config = dict(
    head_dim=32,
    vocab_size=8063,
    positions='rope',
    rope_base=10000.0,
    qk_norm=False,
    parallel_block=True,
    init_std_o=0.0437,
    init_std_up=0.0437,
    optimizer='soap_variant',
    lr=0.00443,
    beta1=0.95,
    final_lr_fraction=0.03,
    train_tokens=124700000,
    steps=7612,
)
Each number is 500 + 40 x the weight over its row's rms, rounded and kept within 0 to 999. Layers, rows and columns count from 0. Numbers have three digits each. The size before them is the row's rms in percent of the matrix's.

# up: layer 4 MLP up, 512x128, rms 0.265, rows 429-453, columns 0-127
# down: layer 4 MLP down (transposed), 512x128, rms 0.232, rows 429-452, columns 0-127
up429 104:542534467463510467543563546486508531549541470521527494528499501526529506515501513483498514461502511523451540453514506475512512462539440482577499511431446533502507420485510461459560471523397527546550475509515470444445474538423448524605543531457533477468473521470544463477484564546510488543571507510505529574519486486520494600496571479412464538515479489528446452491424452432564452506484
down429 100:500434491472539521507490454526521494524557503476501472488489488488566477527492508480519469523537447436544515436538551470491446497495509472437513461525453547509536397521550526530542487505427479418517582561504583517493486530467434494534471488528537538419418423545512431555496450547490499533490498529463482463526424507502564508443465552461450450507536521513613507482515482448511540542493
up430 098:589443480519505455510504516473530436533487452502452444440527468507503492449535531524479532506428473519457507485484568479487522515476541501524441550521469545495546529550456468450453475532502444522496404463430450510508513444509472474494532496578540521461447480526558429482521534545538509566526596541484512519473491483531458514461458449516456507464532526548505517605537549592486418490542
down430 098:499434561438542501537511528547576475511434556498526516479544482467452513503514472547533601549460515477479537482502503538435546510562566412515499545495501548495530511555422515472496473584443463517558472519540508583523466532428458517521457497488470524523509522505529531507572526506459455498471426509504506516516520543578482471564414476505482454533439558500501489517569536520491468454553
up431 106:490510399423527500499535508563530456518519471486478521525539461530530507487524476501460384423524447491536511511571451549485466536460502422551536520406520538488506481486537439448514468493566496520424479523570458502557502534467475509556491500484518502512486565560419496506431513539473489441544542451501501487495468548516521488414507483557514494456430505555486540480527557504508512585479
down431 096:482513519477550481473528508451521439453450440540477499534479563514569493536509489442501502472498491435505491516597436554536457490488555421467534483525497524432480485482511523510499568528627555509496475515549529516497446462534399487477556480480537502540442564441495558485480485541478508529541469465518492511560512415548493523527537594523469485508534493417463548443461471487477483540478
up432 102:474465531500465496463494500423531473557500415554507434525523518511487421482472556513530484528562438550532518537474496457474532502480506512525459550518477493490505500431536525530502515546440501551562456487459506504483459452499544476470515567511525469468540455515472588506557440556495504427490445435410485480482489544480457537484533568505555559512452512440463373554506544511568527526516
down432 098:464502460536497511549477497505518493443493495546461443554483486489492472528472512544482430495429548491516488508480522496553457510450524490504464535522492490528585498511494494542541511490444509494489480521531560568530520530418411627418472457436503429530543455481527525566539460508500482474568494458543443557537495496519465514496512473586455520565477450539617564470531495563511485484486
up433 087:485437456550507583510490417535545484508540457493531485564456529550450534501512436504489493524476481456444495485449560526425451518511470578591554457377529515457586509513551505528521487554475506468540491534511495545531589465503453469531525534533463503563499461534516496556489486482489510529565534541509541504528469497547520443464503542541480514557484502449434489548502487548528562475452
down433 107:534536553517479415536511472464525503467501529523460534518512504502484443430544544513516526532525454538548436487497611559542512485525435499451474577557438516538482471520420582385509528527525538492516481424421532539444512522489486501483531485506460527515439471534482544522501504521568552495539493563485508423457520511442480491457504469460466473502560573480499517539482451458543529475543
up434 096:541579364524533612517453441521471475549503463467482369540499505505545539539550564480542511597464464526473505488553530513484487493494512473508488548456460511438529502492488501540549512431498440454509444518450522520546460471504463502533440576439483499508522493520483479429483564491495450470532498482440465480523454506509478541544497467464520525527527528451490534517541549474499557511518
down434 089:542506514448465537517581507435502576518445547563502531450533510534489441481538554548448510485540502451491533494519529469455591490466539527440543531455479464476492460481469524503534479490485501427490480442449521509460529521516448609522455431527496521508486514440483507507526496423561489499498410522483518503444574473521543536469466569524501574540591498457554437494464519472440520486489
up435 095:489439427523493472493551605519512483473479479400566531572478479487429528502501410500508485550487452538427484468508557480525496505521481511480506438470511495493564531503587512556495463468587498480564485564483418495521523500526521483432475515472450511467495570487477488477515450497484511520443490487552548557575439446506527506489463562547489526471492443514470541520509443511545566535442
down435 101:493502410476414499470427471508498462456474544522420492493546452463446545524526551530470534504562492549497512495491566510468520511520509524449459572478457570484472400517518522481459477445457469498493512526439533531509554547579467520523492517509437517456509482519589550512449530471585520452406466471462518478404487499516539536487462527545473461458514505532449531493549532495570499480487
up436 105:496511541573484574526542484448509489493507367456486501500469483421430582527473556457495487534428503446522485505539531528453497525525456447523459488480475461495515489563491439517529526492513511535544466442558451396473523461508473512522495528533482496572525527488565432430509549528494538466490444453543558537483503568532461538461490505504447473455561529508500538422475528518511440464496
down436 114:511534477516581480544507528473446436464518439515501519533496548479518479491519552595557477517521557513436470463508467575576457545519566543465486471494472529491482398525486468508532540441409518535504486478454548501484484501503426447524491570511495570524534470520542431458561502489485528399493480565505544479524509473457490492545576501496487540510486452476511514479477471440596529549522
up437 095:508453445465470465438500568535471544450468464478492451498445514554442495501408515501518548506475487539480446435483539520462533519497550474564456520523492548459490515500459507484497557488536468523565520530391489541477480506526542527419460469581504521529493546545542474527468548559532494531465457423547578419497450490529473497554565505453526481468493450467462439583458511515530523544490
down437 094:460484538405522424480491521526491531456546557578533480522503463521515496491494552465487504432485555546534563498470482564374505515509442468450559469509457499476568488497501461487477451466484527534499554498433545512499527445463504494495517517551497548483473509518517462571505521459538530520554467462520502421429523440479572458452495458516481531423519441501517530586498592454474505473506
up438 088:473489490496456528454501471540534464605506495480504523501589493495508478556580454476535476491506570572563506557501430553491524499461577505437573545533416484579511553443459393509478516518427490572448464525488465425538495510503566464484523491560532516483445511424446496538520480510515481510536539501462466503515511499471559480508483515574459501504473530460464474545531541482496512485478
down438 086:494484506559458473524558595497595514526547512542454531570443516484502494535519500467424540495495465512505452482560569523472507490556486505556456497478494453513497528491471556417523507516541518528540505483469513555472563522464441562425438470643491437526514533523576503536538497490529552496494502460532477470469515513521458510495431441402502482525559526563470481496531518487466502480520
up439 103:488478620522577567515481479525473530452504524451504460451447486505479492572510452451510445500431552551498428572511492470494524521513541481475524547519492505495484462479508503476498464518452459522535514576574430485499587513534485469578459458533475482567436544543534517540481452493465452480520515543469500466467508469478496507558465527451427450514425485438490582453531507547566523526508
down439 105:515557480446488478562532553447481598442485535454504461445450533517435459474531486570506485493450499527581481577565473538472518471543510568546491542503537503549472521484481474504466512477453460512506502486528485475535505535444462481501522451480525484529523477486415467500545478486478450482576484573478551527452523428499474469540535511537526433522520449539487502510553585431469569458599
up440 094:486476526528479516568520435448515449558498564491515445528572498518494477584538450471491479549474479544510421533491497519531473511530443476477452483533438439534538563479551452484499565517505503550462460533477469551481527442494509531504471414493511445536435515535495548558520455486463474466534510448496424537514594539498481507494557536499448551508422474532541460486538465484471559594441
down440 099:491560469436487513462476543486514539477461488552498524510492513516496491483479512551472502540535531504530502468498507541424570497518491514482528510428505407503457490536494485453526481492601502459549494524521594465470522556482499465444481555488540527491476414486456532539523478476545469514505454471565459501504509490478510500449445501485538502523521513441721477486505550466501519445553
up441 109:541462500506472532496451564495544515486454485446453456568480545538464510487415548488466594497414468459527478518512501463552536528540537510464470486507564502470466518502506443479488456508538460452537488454499526510502483479514530486581479446534523549450582493551487497475494429512550504450488540465514515484533530408489474469486470480536453404491527388463526534405467462545537467532561
down441 098:555500494556523523513521556517496591519436488491509556528473515521503582476509558507490501511517498466511484562521494436460475543444512524461531504548530552475475476502503466464493468433504488417509473535428554505537578478538511468560563436447530526506439459508516468519509434516429482472570429538483554517508494510623479533466515433515495423460556485559510503469546571514491445546475
up442 095:496436487477439572469515483524440524438467450467525526528551496531490496556464487492552522515544496567525477460448525516516521530451477538496533530522529557410534497380522407497456549535532601518537462487472472458502520499546519479456575445492486407510460548480497510505481488496456514504425520430457529582503534480530514498570537569487487494495473457567491507458505495517533576490502
down442 098:428568505524499418504462555448498525498539434506492460478536415483615518535506584471458516492466523494472491514523523540504479441486520466507567498440580501531411563498466498487483479481488454471484470534445490494450542572553458522483466533442475522500530433538524506445436399459498502414426464489536467464466504503464498487517492515551447497447479529523488478483493515474510528560552
up443 096:495459456409524467516572546567449448511559560467477513460480544494458505462477528545450488460504501450576474505486554478511468476512510521546452488506490450535526553473481472482459571459553485552512497485461520527466477493579503518508423458598493524507551525560470562539579499485502465502510533462519433506480545541518397496510524442417487467511464450532457496427491489473465436552473
down443 094:496451506535516486533549454503450481487502513494498511488490517485527510473513494460505505467462489410525463500569521510464454553424539578502491486509526565494472470535464530519538434522415441490525535479515508482445470598492507525547564554512516395515445563556585516502453542427435480496565527446453515519483501481578492436483479489458534438516522578431515501523546439500446544504504
up444 107:534530533566514453454543560471526442499586495428487431477521458506476467515505516500575546467464465492518524482550491510532469489524543526462449429479522526523551455530440529459491510575456531387494459480478468578564440462465472502537445487519445472424517479468476532476515542528484526483401571517464514502496499466546457505551491516462492514494500592452473552448457498525520493471569
down444 096:461514483483583527453519470561487538517452530598418508431571484484503471441500506524553551535569526493467560454520460504592501500479450482506560460513537552523453576404459473497503477497508460474547571499478499491530493492510546465490514540475561567502538541428454549504438502486520494536463511517547426513543513465545485455426462461480524488553535505497459480479441441525499461466475
up445 097:480492529557486530615494492484432563493593522507426516457517490557501489498551540522547458443540567500470537552498513405496556541500483498487507487517470423422528538486523518461431501499479447515466499515499574490559533579501486508528509497570553445483526467491546477513460458441451521513485575562527536517509498502505538556512427557498474474434498494465474511546541470453549455512446
down445 091:402578464469506463600473486494496513458488537505496538447437493510508547485462492533503593491460509488493512457511482525454466411490487467489599484414504560572526452508522500599500522497517555532494447443475492482509500488474479494508572550454469546527551496486502468457524540463531453515562468493476502493453510481512475520526496527509545512462479486510349473461432582500499484517503
up446 097:486516488548440537505516570559487467536557517515531528424552529499477453410513490522460477541442534494514452488474464508468479470530489534458537580514537520485480533535477510483496474531518519444481509521464479540514504445526524486561507408545469505513567505515494428476466580519488552564441471518511450552484487516460437536544503486479528466455580441471495425526410479476362501486459
down446 104:492535522472523498475545544473439540522576528525513518502481401450471529504592472459457516424493458544476506544516485525473434474500507459492511515470489500530502566489563528507521534441556509508527432478561544552583554541442508488506558449539444530500549502493417531508434504508575489462539410450532503573543506430541469508490503562439536511471495540495481559554543479504502550472503
up447 094:516479534499484542535553402470464527499517530487565505547509519572559516466507394486533468413529403452476531544448534505520467453535502566471513520512493484490508510537529525539571445459510493491594514546503437508482462458496496434433482527501506522584486493535519503533442550492467515454484439501484466526488486535476544454498489536462524425532451353517518459522521479471507513500511
down447 095:501540450492520505544511487442480433513514540564507451579419526516446442584538423478495586573518471540422516529463476527464532479462599549533521493549440454495562444533537485528476429445542552504509525510448521545511535444477500521526565442453455538515506510549505544547477483499476530466456480487484496522511497582545524482527506492459438444519500476496580467493476505512530482517544
up448 101:452520517471501460449571455452489513522500455501515401537554520481469563483471420483533537497482451533535488488490481455438407506494513518467518502507471576507553485542495444480480524514577480532496469548551454575417515467471479614469496500595432526511501497511446486518480502510495483504530540536550524487488481555479519426523505525421479536522444398478530503486513499527466563433525
down448 094:529442523458496546489489507419514428516512505587503443541493518496510465469456483495492470490474418512493557559440374501500537485519561503519480494483495418501505508502441487518526521441572486531485466573541505539479481545473540451493508462505506508443475496586484537458526471461524533486534509484499495476451408529497533513502539444533506478499468544505640445495469508489575596511524
up449 111:526456440562485482421527475544494576424542461539467587533492483503474596478465389559513491524487509472440519512446562531522454518534479556437522503481551486498558448541506468555528438519533512518428537524555544445475499496473446538464504466495532505498490461511546496484559477501532452516532499548420525520438453449476543534522543491497547538468523494503473526413495553487440509527483
down449 112:469454517471500411490612494507490624503512513500492492549439512457492500500506401561504452496548526495508508477495463477470479464550462477516482404437462458526412476513502504492514475600542520449489428544525549519512518453465456516537563443535508530528544514508426535527494541473520434522524453447546490465507528567430471558482504462466550517494484451484515465499524529520480539456521
up450 109:502509516474487567507476430512486554403491493493473483536505569464504525527479444484530455452534530498530473542494471494430503516525442489479493535493428449444526520460497475512541523521497413551517500487553500514521527558536565455514540554531484519417523445498537552577485563538491505516521486525503493442575482461548481541518566526502476398502397511446450458560485547558453576489475
down450 107:538495478505556526493527481511559460453526489487525458511407511556464482415512476442537539458495558551468445526446436509552446523543513451466521466492489512463560461443566516515502522421460486526495444529503482463501466479430544468466407514505507486532513439436526463515522577465491488536445471476550439513543495502525536497503559448509532539515400535512533493584531520468540544538423
up451 109:553462484547426533549501442541492508446544405491505497550488525531526460452482426506523572434518538490584515557538460438472532490465503518530491461461508564495565569477527451449464524481461522564509535442532448481527516494517527471474452501513573457445484533453547455486480484562514529523519510476528426490520516449534533527525553463484458509472457420462489407452489479547514484422510
down451 117:528517437441513513486534522533510494481500449437453512547455486526514455424449441592513506487522547464538428533484483543526482523452453581576482430425451512492501561512506484440494489567422499437489546460509497488498548521481548545494485439514459461456546455512491505478434506481538590478599492449505522495522501437559479486488484516526444547551553488436434462530490496487469512475494
up452 099:489500457453547508539481464502528432561556500433442508499554442504476511475488457545478492487518524449449518465465479523533467533425466452496512485408504489541455414451438475442504462504498506492450434493558534464487549548485515548508558557544547533500481478561432475514495509541449543456527493456450491441531503538504546486481486459563536470492491557474533583493404583542561490545516
down452 106:489499503518537422516546506496608546418535503510436477521551461528486473564485491471455518425436489520498503457523540541556445493435534501535526476503482558479526492466499488475540514473561447482482479581454518474465519548571455530464401439552456418537462471462454520484554483514517471516520456451508488517582452501500503432515472562557475501490485598480481499470542526510437512500532
up453 089:482435497541472511528548485544547519565537506482564470512512476466474450571466412530444494529508568454508480500475491447457466567497479484566514436472483459417503490533512444415519497492445479458493503598483449531526461535498534558553532519497487537551548594469548443467436432534451516526486445478503513488476476493487499514534479547508491508519550473481511470453522374484539451495468